Weights of a small transformer language model.
Size: 11 layers, vocabulary 34011, 130M parameters.
Architecture: RMSNorm before each block, biases, untied embeddings, normalized queries and keys.
Each number is 128 + 24 x the weight over the matrix's rms, rounded and kept within 0 to 255. Layers, rows and columns count from 0.

# layer 5 MLP down (transposed), 3072x768, rms 0.0727, rows 1531-1583, columns 0-63
[[169 115 126 177 112 104 107 102 144 165 118 112 135 158 128 152 124 146 119 122 136 145 161 117 148 146 149 123  89 116 114 113 127 181 145 172 143  94 107  61 162  99 184 151  91 150 114 154  84 123  84 106 142 161 163  95  91 157 142 122 149 150 132 133]
 [149 139 129 125 124 120 132 154 134 148 100 114 148 115 127 107  93 104 130 140 177 124 106 171 159 102 120 124 122 123 142  86 136 180 150 119 127 125 148 133 125 134 113 126 123 122 112 128 167 158 117  77 105  75 140 111 150 169 147 127 117  80 147  92]
 [129 116  81 121 118 144 140 140 151 115 113 148 133 182 197 116 127 150 139  97 178 104 153  83 113  85 129 108 152 111 144 127 142 122 165  96 165  93 150 120 159 151 150 165 116 142  99 152 134 132 138 136 103  94 151 115 119 168 121  74 161 126 127 100]
 [ 95 128 148 168 111 116 136 114  80 122 116 109 117 158 127 114 112 114 158 144  79 107 108 144 152 112 164 151 131 147 103 129 121 110  96 133 145 107 130 176 109 166 126 105  97 118 123 136 125 115 122 142 154  95 157 150 144 140 168 104 103 131 103 127]
 [135 128 102 106 126 151 138 154 137  97 122 155 141 101 141 148 108 152  92 129  82 133 112 117 112 163 102 123 151 136 156 115 148 130 147 144 118 110 160 126 153 163  95  93 126 130 151 120 106 134 117 129  92 121 189 121 125 140 148 151 114 145 165 136]
 [148 121 103 126 128  96 208  91 181 121  97 136 129 159 134 118 137 103  62 121 124 143 137 178  94 113 162 105 136 168 120  93 117 146 118 119 134 112 133 147 118 155 127 104 106  88 102 139 112  70  88 129 138 136 142 129 122 144 163 117 113 127 149 112]
 [148 138 116 103 100 165 121 158 145 123 139 143 132 163 137 167 128 163 118 119  83 104 138  84 119 125  89 131 126  84 114  59 100  83 162 170  95 114  76 102 165 126 148 168 114  94 135 118 122 120 141 146 154 126 164 126 122  95 122 181  93 156 110 133]
 [114 112 126 131 139 136 156 104 107 158 125 100 103 122 108 141  83  86 140 106 141 121 153 183 126 143 140 136 119 151 130  98 108 144  91 143 142 126 146 129 137 129 130 113 156 110 111 156 150  84 133 150 116 149 124  97 122 164  94  92 164 137 103 130]
 [115  89 126 139 121 142  92 133 139 127  92 110 117 122 110 144 119 108 112 118 106 127 146 157 110 109 148 126 157 117 150 163 137 150  96 127 110  82 140 104 102 147 113 152 125 118 115 136 140 132 144 123 147 140 102 114 116 113 117 158 157 146 185 142]
 [127 163 112 146 112 100 136 162 156 135 130 131 138 100 149 152 123 119 100 125 134 148 174 175 129  69 136  78 103 125 127 163 143 114 153 179 134 144 132 177 156 172 137 126 171 166 107 165 146 143 118  86 118 157 166 107 116 145  92  85 115 124 125 138]
 [135 142 141 160 147 100 154 155 140 144 125 140 164 146 122 149 117 112 143  78 126 114 138 136 144 133 141 126  86 124  93 155 130 114 123 123 155 111  77 125 131  97  99  90 141 133 144 149 105 183 146 120 146 118 116 119 134 111 163 122 155 123 129  95]
 [128 145 145 178 114 175 154 134 133 113 129 142 108 111 123  81 126  96  81 162 111 131 171 126 144 106 155 129 112 123 107 128 164 100  91 140 135 120 157  98 130 134 120 147 139  75 124 113 169 104 137 119  99 160  79 135 117 111 113 109 168  87 108 143]
 [138  72 118 134 113 130 105  99 109 180 112 157 188 109 125 102 111 143 133 147 115  80 168 130 124 153 140 129  72 108 125 121 139  76 122 121 162  99 133 119 129 139 103  83 137  75 116 135 143 153 113 185 160 126 108  97  93 119 117  92 120 135 126 150]
 [117 154 134 148 150 163 104  97 130 155 167  88 139 149 111 164 116 100 114 132 107 121 121 139 159 110 178 133  93 138 134 118 151 130 154 129 194 158 147 132 132 103 142 127 114 142 149 133 168 132 121 132 131 163  67 145 127 102  82 139 142 145 110 106]
 [129 146 185 109 125 108  81 143 124 139 122 134 162 131 124 146 134 127  87 164 113 116  84 110 106 104 101 129 127 159  75 116  98 151 110 152 109  94 130 142 109 149 124 155 123 159  98 180 106 161 134 124 149 140 152 131 135  94 160 123 150 140  94 128]
 [126 110 142 160 131 129 134 100 129  86 104 121 134 113 129 127 127 103 176 133 144 125 109  95 138  97  66 123 148 149  84 130 113 115 201  89 131  86 166  82 166 135 143 124 152 136 137 102 120 114 131  99 171  85 128 107 129 158 154 112 142 139 110 137]
 [134 128 116  77 142 106  84 173  88 136 144 133 134 106 136 126  98 111 117 125 118 133 179 110 113 124  92 126 135 126 120  93 115 158 112  74 128 129 143  88 168 184 113 130 100 172 105 111 130 116 119 124 130 107  85  93 114  66 139 112 106 119 116 184]
 [119 145 134 133 117 138 125 171 110 145  87 136 107 181 129 106 172 121 140 143 120  67 120 124 141 114 155 110  88  94 148 130  99 129 131 125  88 134 134 116 103 116 130 143 138 143 143 191 204  99 128 128 146 145 115  89 172 131 164 158 165 111 121 139]
 [ 81 129 152 114 114 103 125 164 131 100 112 100 136 146 131 105 140 116  98 134 116 105 191 120 130 133 100 133 118 163 116 101 138 139 155 139 159 134 160 165 128 109 102 166 138  96 129 125 142 135 108 126 147 116 165 146 124 136 139 131 132 124 204 126]
 [127 136 111 109 118 141 108 134 110  92 153 145 128 104 141 139 172 157 100  89 128 124 146 115 108 130 110 107  96 111 130 140 145 152  79 103 100 115 139 116 195 113 145 106 127 152  93 140 137 126 116 121 162 109 166 130 165 120 119 128 120 107 128  91]
 [114 150  75 120  81 132 116 108 145 104 144 137 142 193 121  99 172  67 141 134 120 155  96 186 131 164 147 164 100 155 144  91  93 148 165 130 132 146 101 153 176 123 105 111 154 115  84 110 128 139 156  76 145 159 170  96  85 110 126 124  64  96 123 146]
 [146 105 106 117  89 108 135 148 120 126  60  79 131 106 159 145 123  98 153 109 118  99 108 120 127 164 117 144 143 135 147 131 167 148 148 133 140 111 128 107 168  97 121 113 140 155 138 117 146 117 101 146 121 118 140 190 140 153 134 141 149 128  93 171]
 [122 115  86 101 133  86 176 181 124 123 159 176 144  85 109 149 139 131 166 150 121 103 113 160 136 140  99 141 153 121 155 129 133 115 161  96 103 137 146 134 127 157 147 127  93  98 104  97 125  98 131 164 126 117  79 139 126 102 121 100  90 177 139 172]
 [105 116 130 164 139 144 128 115 174 120 150 108 109 131  85 133 104 137 124 100 147 149 152 103 145 100 130 144 152  93 109 146 160 129 123 161 167 145 115 142 123 104 169 145 127 120 131  90 158 110  81 125 149 132 108 143 131 163 141 134 129 122 100  90]
 [107 118 134 165 119 119 149 114 149 113 136 161 109 161 146 147 149 120 167 145 107  92 158 124 121 124 127 154 140 154 140 141 171 159 115 114 122 131 109 143 102 110 133 148 118 101 119 120 123 122  99 129 128 127 116 164  52 138 132 130 150 125 127 136]
 [ 91 151 129 186 104  69 175 186 150  99 112 127 103 129  98 124 145 100 111 136  67 128 143 103 108 155 125 128 101 187 100 124 155  88 138 153 176 121 108 151 170 117 118  89 140  91  87 126 133 141 131 135  89 165 118 125 119 100 165 135 152 148 125 107]
 [113 144 135 133 155 127 145 155 116 115 136 145  99 107 153 125 139 170  93 115 124 125 135 141 161 148 137 132 155 160 134 115 136  89 132 109 118 145 146 137 169 168 147 102 110 126 132 119 167 140 106  97 171 124 153 182 139 100 140 147  85 104 151 126]
 [ 55 108 115 124 121  99 120 109 143 122 137  98 198 172 115 165 113 132 176 145  97 166 120 108 133 105 120 196 145 159  89 101 143 162 141 147 116 125 139  86  86 145 114 132 119 186 153 100  86 109 144 128 122 116 113 108 131 155 113 128 123 133  87 137]
 [117  96 110 140 150 121 132 144 134 119 133  98 130 120 110 109 171 113 139 125  49  95 125 151  92  99 137 109 112 161 156 154 110 113 156 129 157 154 137  79 160 140  94 135 132 100  97 129 126 105 125 136 124 132 109 112 152 140 118 143 131 177 140 123]
 [ 85 189 126 157 183 109  86 161 105 159 112 151 166 100 125 117 127 156 114 140  88 111 140 121 149 137 145 133 121 116  99  76 111 123  55 134 107 143 108  82 151  92  84  79 103 127 113 119  86 134 111 145 102  89 119 132 140 111 113 140 144 147 171 169]
 [124 151 113 116 110 155 110 125 121 140 121 107 114 170 124 202 127 110 131 118 128 141 142 130 155 119 138 118 152 132 155 107 140 155 113 128 156  98  92  70 149  77  91 143 113 138 113  97 136 149 182  96 113  96 148 124 147 143  91 137 114 121 135 106]
 [101 110 145  84 107 140 116 108  87 135 145 145 139 132 185 173 144 121 146 137 121 108 154  99 157 120 127 111 135  95 101 135 138 115 145 157 184 133 140 122 105 116 135 178 121 170 136 100 135 133  91 106 108 132  68 126 142 130 141 139 114 120 133 118]
 [157 148 128  84 134 130 117 113 146 113 115 147 118  78  93  85 139 104 107 117 122 129 137 142 121 113 105 113 114 156 128 148 136 138 158 114 141 105 181 149 170  83 180 136 134 115 137 139 137 107 170 117 132 147 122  99 142 171  89 140 149 162 127 119]
 [195 165 103 127 149  96  92 144 147 112 145 134 102 162 170 108 155 135 149 111 114 126  95 133 117 151 116 115 120 152 132 122 134 107  88 126 164 131 107 119 129 156 124 178 130  96 151 141 118 100 113 127 133 127 108 145  92 125 139 110 129 130 121 136]
 [157 146 124 138 140 165 157 141 156 142 135 149 105 160 147 114 122 121 103 160 120  86 127 179  77 119  80 162 131 129 127 108 107 107 189 150 110 116 120 115 142 128 127 151 134 138 142 152 149 138 123  86 115 101 183 145 103  94  74 168 178 148 106  96]
 [107 140 138  99 126 143  97 143 133 177 109 169 162 125 163 126  86 116 153  88 110 126 143 239 113 116 132 104 125 152 117 117 107 184 139 113 118 118 102 142 120 129 150 131 172 126 128 132 149 131 138  72 115 136 135 177 116  84 153 111  99  72 138 126]
 [ 96  99 103 173 113 128 104 104  98 117 122 132 113 135 143 104 125  87 118 115 132 119 142 110 131 103 140  90 115 108 133  97 121 113 147 129 126 130 117 128 120 112 166 125 143 108 111 151 133 117 130 144  76 137 126 139 153 116 147 125 115 154 108 121]
 [ 94 111 115 142  94 129 100 137 133 131 136 119 126 135 125 164 147 125 106 121 127 178  74 133 124 162  86 134 147 153 136 130 108 130 116 164 133 118 156 133 110 139 100 109 164 206 133 150  62  83 128 110  93 114 125 145 160 143 177 162 100 133 122 164]
 [156 106 133 136 144 116 137 109 100 161 155 159 154 116 126 118 110 143 110 135 146 132 114 131 138 105 110 100 104 137 175 142 116 115 169  67 110 160 112 121 137 143 199 152 130 152 104 131 140 135 138 157 131 193 129 100 109 129 114 159 157 139 139 137]
 [103 115 105 130 103 150 152 109 169 145  99 176 119 139 105 108 102 133 164 118 103 148 156  79 114 126 131 156 110 102 127 138 116 158 149 103  77 145 137 109 155 110  91 115 124 149 145 152 120 200 175 106  95 103  97 137 149 105 172  95  40 103 140 167]
 [121 127 118 141 105 148 119  87 111 139 122 143 131 126 139 122 131 131  76 129 145 106  69 121 134 146  95 138 134 141 116 150  87 117 171 141  87 116 129 125 168 133  97 145 132 143 101 113 132 186 135 127 117 145 170 101 137  97 111 105  93 139 111 109]
 [105  90 113 145 120 115 135 137 110  92 104 137 154 128 127 155 151 166 151 128 130 104 113 118 170 127 152 124 147 128 157 150  97 147 132 117 122 131 145 116 107 118  99 111 154 130 103 130 111 145 123 181 126 129 161 179 133 131 123 117 120 117 163 117]
 [139 126 114  94  97 180  99 127 120 163 109 146 161 110  99 140 135 111 101  98  91 125 128 136 115 106 175 102 126 146 113 145 134 146 135 126  96 156 121 151 126 114 122 160 130 172 146 137 100 129 134  92 122 141 143 125 114 112 147 115 124 125  99  90]
 [122 143 177 124 141 108 113 137 160 102 127  89 143  97 146 159 115 138 103 118 131 124 131 102 111 107 117  94 172  95  94 167 153 156 131 177 121  91 115 133 163 163 117 127  93 128 124  96 143 133 154 141 126 124 130 131 127 139 144 119 128  92 143  93]
 [136 118 149 146 110 152 129 151 133 120 150 124 116 124 144  81 111 111 152 126 134 131 143 169 125 116 107  83 137 127 144 133 102 143 128 130 101 110 144 113  83 161  97 132 115 115 122 131 135 155 113 155 159 126 156 147 119 113  79  95 107 135 127 152]
 [151  96 137 164  91 118 139 139 154 156 116 164 109 164 152  94 159 131 160 137 127 157 145 152 108 145 137 112 117 127 104 131 156 166 136 105 137 118 172 175 135 152 133 134 156  95 107 128 122 138 138 131 142 158 124 148 146 102  85 164 151 118 105 140]
 [ 93 110 120  96 149 130 154 128 138  86 118 171 119 172 122 127 155 117 139 180 105 112 103 136 109 139 112  99 163 120 125 141 121 127 108 148  89 113 130  81 133 111 138 130 134 130 126 102 136 101  82 118 106 156 113 130 109 107 126 137 113 111 107 120]
 [196 172 183  92 139 125 157  91 158 101 157 110 131 163 170 163 171 115  82 125  91 133 135 119  93 156 126 140 138 105 117 103 143  98 104 137 137 170 150 120 160 130  95 152 150 153 104 117 145 142 115 145 106 122  99  87 124 130 123 119 100 122 101 144]
 [159 150  93 114  92 176 105 116 120 126  77 123 108 141 122 111 122 129 139 119 122 110  97 155 109  98 116 129 145 121  85  99  78 153 154 115 194 123 135 105 161 163 107 127 176 154  90 128 120 178 107 152 139 111 115  95 112  75 110 103 154  82 106 143]
 [133 149 101 178 130 154 164  87 136 156 147 103  94 116 143 109  99 138  94 105 106 137 164 132 125 109 131 149 153  82 104 106 155 165 116 125 149 108 140 128 147 108 129  69 126  80 134 151 115 149 134  91 114 136 131 149 120  96 118  89 180 103 138 125]
 [111 137 150 132  57 141 166 134 106 113 166 144 154 118 123  95 188 117 136  57 139 139 135 165 145 158 167 104 132 143  92  93 144 124 124 129 140 121 161 147 154 152 102 106  94 117 131 105 116 146 137 126  96 124 140 140 160 117 153 184 148 152 131 126]
 [117 112 125 140 128 132 105 110 109 150 117  95  95 118 104 115 107 119 123 105 133 163 124 103 133 103 139  92 135 137 105 124 178  84 150 126 143 146 120  96 136  99 132 103 138 162 104 124  93  88 148 134 159 123 138 125 172 124 156 178 145 116 121 162]
 [108 110 174 108 122 151 148  88 121  83  83 122 134 106 128 157 111 130 115 114  99 133 114 155 119  87  86 144  97  96 161 116 138 113 165 170 118 136 134 138 159 134 145 152 131 102 106 166 112 111 121 113  79 138  98  94 153 161 131 144 147 134 133 120]]
# layer 5 MLP up, 3072x768, rms 0.0738, rows 1532-1583, columns 0-63
[[146  79 157  56 136  87 126 129 117 134 144 149 119 130 111 136 139 146 114 142 116 119 134 120 142 144  98 122 112 105 127 167 118  92 116 131 150 151 117 108 150 127 153 108  71 145 126 154 127 127 145 114 134 111 141 120 130  90 175 119  97 122 114 153]
 [101 100 132 175 105 180  77  93 121 155 141 128 127 135 121 119 115 152 145 107 157 111 159 158 117 120  81 123 137 170 110  89 162  84 142  95 127 121 122 105 125 141 153 177 129 140 158 133 108 147 122 121 127 112 118 170 169 146  88 116 136 136 144 118]
 [114 182 129 159 132 150 121 144 150  69  99 160 138 135 121 159 125 138 129 121 109 154 115 133 134 175 100 145 137 137 109 158 124 121  98 129 161 145 170 150  76 105 114 150 109 138 180 156 116 149 145 100 170  95 118 119 136 150 132 126 125 132 111  99]
 [153 113 185 158 124 140 172 134 172 149 164  86 123 140 123 119 122 146 144 106 143 105 128 125 124 153 154 140 135 137 127 121 144 128 114 131  94 148 108 153 132 106 102 154 132 144 115 106 119 113 105 163 130 134 123 124 153 161 178 135 152  67 165 149]
 [ 92 147 111  95 125 148 132 109  79 128 124 141 196 127 149 158 158 186 101  86 113 149 145 106 119 140 136  94 158  69 108 100 110 138 168 104 118 149  85 144  86 159 191 110 139 127 107 115 118  75 125 125 163 147 121 130 105  93 141 156 126 101 129 133]
 [153 129 175 141 114  85 140 126 127 141 133 123 149 152 169 113 128 115 137  92 108 107 114 125 127 129 106 145 124 137 126 164 141 131 101 118 158 168 124 167 115 112 109 121 140 134 139 123 109  70 125 114 153 105 141 153 140  80 106 103 117 125 122 122]
 [119 120 130 127 115 137  94 113  96 142  89 138 100 119  86 130 100 152 190 147 159 173 108  98 145 111  95 100 141 129 156 115  88 120  95 173 138  87 124 133 117 121  98 113  91 112 148 196  95 127 139 164 124 110 129 108 162 126 156 110 138 122 125 103]
 [177  67 115  97 183 161 129 132 105 174 163  96  88  79 116  96  98 108 121 116 141 124 150 107 154  85 126 160 123 113 147 133 103 138 124  74 128 147 120 131  70  89 109 122 123 137  76 167 126 116 102 144 147 100  88 144  83 138 148 138  96 148 124 155]
 [106 183 139 132 162 148 119 109  63 105 146 111 131  89 110 143 103 143 164  80 154 152 168 108 122  73 102 152 136 126 101 152 133 117 105 133 135 153  70  79  95  95  74  69 139 125 126 126 121 113 133 134 124 165 146 160 139 117 150  96 153 167 136 176]
 [129 153 155 112 102 166 155 110 153 128  98 174 117 136 119 146 125 116 105 103  91 179 124 131 161 146 109 145 102 125 132 148  92 122 144 149 152 125 128  81 118 142 129 133  98 141 104  88  83 116  93 147 147 123  80 106 149 128 135 123 115 135 146 144]
 [148 195 121 133 105 136 155 114 156 116 152 109 138 142 161 130 108 135 114 158 125 139 161 110 158 157  64 183 117 112 122 131 107 114 131 126  98 134 111 137 130 109 108 139 130 101 154 157 123 153 130 148  94 111 134 129 126 144 133 100 121 110 137 135]
 [116 129 101 115 107  85 125 148 139 129 124 126 112 140 102 155  79 120 152 117 116  81 114 137 139 146  64 149 135 105 119 106 102 117 128 151 137 143 118 132 105 104 180  53  84 163 149 122 137 131 129 124 143  85 140 148 128 102 120 108 111 101 126 128]
 [156 103 179  36 149 132 109 131 182 107 111  92 126 140 150 110 150 185 121 139 149 116  93 149 136 153 132 102 138 122 191 109 117 163 171 126 174 102 128 122  74 123 156 121 122 145 160 123 146 121  85  97  82  84 125 129 149 100 193 159  72 133 125 144]
 [109 121 150 135 135 136 132 154 112 122 131 152 129 156 146 130 113 139 118 143 136 127 152 113 132  87 112 157 115 148  79 126 142 118 116 116 102 156 149 139 132 148 127 150 144 119 135 171 145 140 170 109 139 124  96 104 102 150 168 119 119 141 116 120]
 [144  97 122 125 111 145 101 146 151 137 142  84 158 119 124 133 130 132 112 125 156 125 139 150  94 124 130 146 109 115  82 136 117 121  66 115  82 125 141 121 133 113 147 128 103 121 111 141 182 107 150 163 158 141 123 150 153 110 132 137 129 105 115 139]
 [186 120 117 165 111  69 137 143 121  90 138 127 155 108 148 144 140 105 103 131 145 133 157 146 100 120 136 119 166  90 114  82 126 140  92 149 143 146 138 127 160  69 127  92 133 145  94 139  81  88 106 139 132  88 148 151 138 141 176 125 106  97 150 139]
 [145 108 173  95 151 111 157 136 138 156 148 165 116 144  90 146 116  89 147 141 120 102 139 138 106 138  96 154 129 162 129 131 135 151 132 140  80 116 145 114 148 116 112 141 128 124 139 180  95 117 156  59 137 126  96  61 118 155 118 102  92 142 150 125]
 [146 135 114 138 109 184 187  74 191 136 123 127  88 103 168 136 113 180 117 151 110 123 127 113 150 154 126 157 120 173  66 118 102  94 150 123 118  96 126 148 118 125 125 107 132 138 127 158 133 151 101 120  90 121 181 173 156 127 151 152 121 122 135 122]
 [134 135 128 106  92 134 111  79  87 158 146 127  96 138 101 115 140 178 138 134 108 121 140 155 107 158 106  80 109 128 118 106 136 113 124  97 113 102 105 175 107 123 158 122 148 175 113 128 123 148 150 122 124 132 131 136 134 111 139 155 144 108 127 107]
 [111 116  88 129 153 151 125 114  75 166 146 111 149 135  60 120 133 131 144 149 142  96  74 203 137 130 166 129 132  85 144  97 105 160 109 100 151  94 113 148 141 117 111  97 136 117 131 138 118 165 156 118 146 141 123  65 146 161  93  98 174 133 135 122]
 [184 111 124 151 134  80  92 102 144 193 161  61 125  88 141 130 175  99 135 102 144 106 123 151 132  85 121 158 150 127 102 158 148  95 103 119 103  85 140 124 169 114 131 117 133 102 117 112 108 158 147 161 100 146 147 112 112 137 155 137 150 125 138 115]
 [101 158 122  98 137 128 158 167 137  93 149 153 131 121 114 115 152 166 133 152  65 122 131 141 127 109  94 161  99 139  87 141 135 144 147 123 145 150 133 135 131 112  96 131 110 125 119 123 123  62 128 132 126  98  90 153 129 133 102  99 108 135 131 122]
 [118 136 104 145 150 117 125 127 178 134 128 125 104 140 118 165 125 137 141  84 131 119 164 152 156 139 115 121 133 120 127 143 161 158 115 153 157 113  79 100 104  78 107  82 136 125 158 142 149 152 101 120 136  96 137 161 123 108 158 177 130 152 111 115]
 [117 121 113 126 140 125 107  84 132 150 100 137 114 163 140 125 103 118 109 140 140 117 142 154 168 136 140  91 130 152 122 152 137 112 107 127 159  90 115 175  96  93 152 138 151 149 108 129 129 148 133 159 157 102 138 118  74 149 147 136 119 163 142 160]
 [ 95 137 130 153 125 124 123 169 160  86 133 106 128 135 100 101 142  86 133 138 115 154 130 116 114 158 116 145 125 139 145 114 148 114 138 123 108 124 127 174 115  95 142 140 145  96 127 110 153 130 157 135 102 127 120  98 129 120 139  98 130 142 123 156]
 [108 122 104 120 150 103 103 133 105 114 149 133  96 113 120 163 137 142 159 125 163 102 141 155 104 120 168 136 134 121  95 136 128 110  86  94 149 131 127 155 138 105 129  98 141 123  96  98 107 159 100 149  80 148  95 170  95 117 116 134 146 138 135 175]
 [140 103 125 126 152 133 117  74  78 134 145  99 108 176 106 165 123 127 156 109  89 116  97  91 109 142  95 125  99 122 130  89 132  93 113  79 129 103 131 130  91 105 121 126 161 155 154 157 155 153 135 128 120 120 138 140 140 141 160 111 139 170 102 133]
 [151 121 141 160  83 126 151 120 164 138 138 130  87 160  86  97  86 118 118 159 115 125  98 149 132 115 114 142 127 119 107 130 135 102 186 130 139  90 154 172 151 141  82 143 137  70 145 114 134 121 150 161 143 104 173  87 103 125 113 152 146 132 143 132]
 [ 58 125 155 126 138 104  91 145 121 136 153 163 123 155 134 109 109 119 130 102  70  97 128 130 137 117 119 174  99 140 127 179 149  98 120 176 149 178  74 129 127 144  98 153  99 172 111 112 121 144 129  93 108  97 116 109 160 100 136 138 119 141 197 101]
 [ 99  98  81  86 110 123  89 117 137 121 122 128 172  79 135 118 129 119  90 106 133 138 166 138 179 170 137 129 138 150 170 178 144 126 142 110 112 145 109 183  63 109 113 134 138 111 155 113 109 170 130 117 111 133 132 129 121 134 136 119 139 128 145 129]
 [ 81 110 124 128  94 159 123 122 117 105 102 133  69 133 162 171  92 132 166 128 136 118 116 118 110 122 123 134 122 137 158 133 115  82 123 111  97 119 114 174 146 111 148  97 130 134 100 120 163 112  69 114 138 133 154 149 111 136 117 124 126 114 120 128]
 [148 139  91 120 128 130 112 108  81 131 157 120 106 144  51 114 136 117 132  91 106 137 120 132 153 104  99 141 129 146 124 119 147 154 164 125 105 141 105 150 150 102 126  88 108 149 143 115 171  91 114 121 147 158 138 109 178 107 147 131 141 153 137  98]
 [108 118 126 129 113 105 145 130 134 138 101 116 120 126 120 125 112 103 132 160 147 156  89 160 132 153 127 179 113 124 123 130  80 167 117 150 156 107 152 117 148 157 145 132 123 110 141 135 127 109 121 176 123 109 144 108 153 150 121 129 127 131 113 157]
 [129 115 120 148  89 125 122 114 103 100 128 116 157 120  87 150 107 148  80 153 142 119 160 164 109 145 159 150  94 142 136 130  95 144 110 160 138  90 136 148 129 142 143 116 122 122 184 120 101 131 144 118 102 123 194 140  84 142 124 103  96 119 154 155]
 [147 119  96 119 169 126 102 129 100 117  91 126  89 114 124 121 158 134 102 107 146  97 134 133 114 103 130 140 122 151 134 166  95 131 116 126  84  98 178  88 154 146 131  94 124  94 153 105 139 114 110 120 113 127 114 142 128 129 118 120 134 148 115 103]
 [100 101 161 118 151 153 129 113 129 168 146 113 136 116 153 128 146 120 150 155 117 125 116 110 123  91 192 116 150 117 136 135 111 161 150 115 152 103 121 140 119 123 156 140 164 176 106 118 138 142 165 100 155 106 175 112 100 127 109 123  72 128 137 120]
 [142 151 127 117 174 121 122 128 144 148 137 111 142 107 130 160 134 129 140 132 127 143 170 119 147 160 130 144 160 134 137 128 163 112  94  88 172  96  77 147 128 176 157  99 103 120 150 135  94 134 125 178 159  97 124  95  84 203 103  80 147 141 123 127]
 [155 146 107 104 126 104 180 100 123 130 151 127 115 129  68 128 108 127 150 122 122 146  53  89 127 126 102 140 103 116 126 137 129  96 100 151 114 128 112 147 128 109 104 128 124 134 107 123 108 140 103 155 122 126 152  88 177 149  97 161 140 157 146 126]
 [116  96 110 115 108 139 108 114 113 151 129 139 172 128 104 113 120 133 126 137 118 109 116 176 111 134 134 143  94  94 138  89 145 168 130  92 115 129 153 102 125 121  87 150 119 113 141 111 113 131 166 100 133  92 130  83 125 110 109 103 112 139 140 166]
 [161 141 145 108 108 150 128 125  95  97 130 149 116  98 118 115 144 100 119 160 132 129 186 101  91 126 144 149 109 184 145 124 106 156 144 132 132 159 150 151 145 131  83 151 127 143 161 108 121 119 144 111 147 139 133 103 116 128 137 114 152 138 109 106]
 [139 134 137 142 140 147 112 121 131 102 116 121 142 128 182 100 121 171 107 132 156 123 146 144 133 137 141 158 109 124 119 140 123  97 145 131 149 108 150 129 170 121 129 153 114 118 123 111 126 116 116 118 132 135 113 108 114  93 131 101 133 141 105 150]
 [111 103 147 186 107 115 102 139 128 137 144 134  93 126 129  79 122 148 163 123 162 131 126  98 121 110 119 106 154 119 145 151 121 154 102 134  81 194 128 105 111 112 134  92 119 132 125  86 141 141 150  83 178 138 117 141 132 187  78 101 133 137 133 129]
 [123 121 145 138 134 132 124 122 160 134 161 106 151 139 119 168 125 109 121 107 170 160 121 124 138  95 145 149 157 125 119 115 112 119  97 183 115 114 146 122  99 134  98 124 112 114 108  77 149 131 112 107 158 100  96 122 183 136 103 156 127 141 151 101]
 [126 146 124 134 117 128 164 144 143 125 161 124  92 110 109 150 121 102 195 121 160 124 170 109 127 108 120 133  84 149 155 155  96 125  94 107 101  76 132 110 126 135 104 132 110 136 122 122 163 112 162 109 135 166 138 136 136 131 142 144 131 125 124 120]
 [157 140 132 153 117  82 113  99 142 155 137 126 120 133 113 130 133 144 122 156 165  88 150 118 145 103 120 182 142 122 168 113 100 166 168 109 127 166 116 148 120 106 146 110 162 130 129 143  94 152  96 106 108 156 132 146 129 128 123 148 104 104 112 114]
 [139 116  82 150 156 150 139 165 140 154 119 143 112 144 142 105 148 107 137 162 135  94 129 111 117 132 109 151 133 140 138 149 115 136 151 133 135 175 130 120  89 149 160 110 105 137 116 101  89 108 119 154 157 108 126 123 149 120  96 121  93 157 154 134]
 [131 127 163 119 126 157 127 125 113 148 128 118 126 168  78 111  83 134 149 105 122 135 125  94  88 102 149 131 103 172 151 151 126 137 146 137 105 135 137 119 151 129 135 164 118 124 100 106 104 133 156 117 126 136 133 128 114 130 161 138 121  67 103 102]
 [140 135 110 133 110 102 131 110 129  98 170 147 117 163 101 134 100 126 112 133 144 140 107 173 140 146 163 125 133 165  92 137 104  97 109 121 156 100 146 128 119 159 152 122 141 109 126 113 130  72 131 182 109 135 110 126 148 141 173 166 137 105 126 132]
 [139 130 152 105 131 144  85  94 109 157 144 112 116  86 160 132 101  97 128  89 147 148 157  97 130  91 122 142 137 125 174 136 119 133 128 130 118 157  98 154 186 104 171 143 130 105 179 127 118  91 108 144 110 120 145 151  92 129 111 109 133 113 159 130]
 [117 146  78 135 178 130 158  94 147 139 109 123 183 131  93 211  87 106  87 121 121 154 114  64 115 145 147 146 132  97 117 157 134 137 124 140 135 115  70 118 113 132 139 157 119 146 143 157 138 129 122 128 176 114  91 127 117 167 129 160 118  93  82 101]
 [107 115 133 142 152 159 137 177 153 149  93 151 112 117 185 142 126 124 157 191 165 144 123 108  94 129 120 107 132 112 110 136 131  84 144 107 122 149 165 129 128 153 145 112 161 177 109 150 131 144 117  84 157 134 163 125 172  81 140 117 136 107 109 106]
 [108  79 125 108 165 134 148 156 119 106 149 141 115 122 127 118 159 170 165 139 124 138 116 127 139 138 135 127 146  94 127 144 108 168 108 141 114 111 126 137 127 122 119 131 130 144 144 133 115 103 148  91 104 138 145 137 158 124 141 136 130 152 187 106]]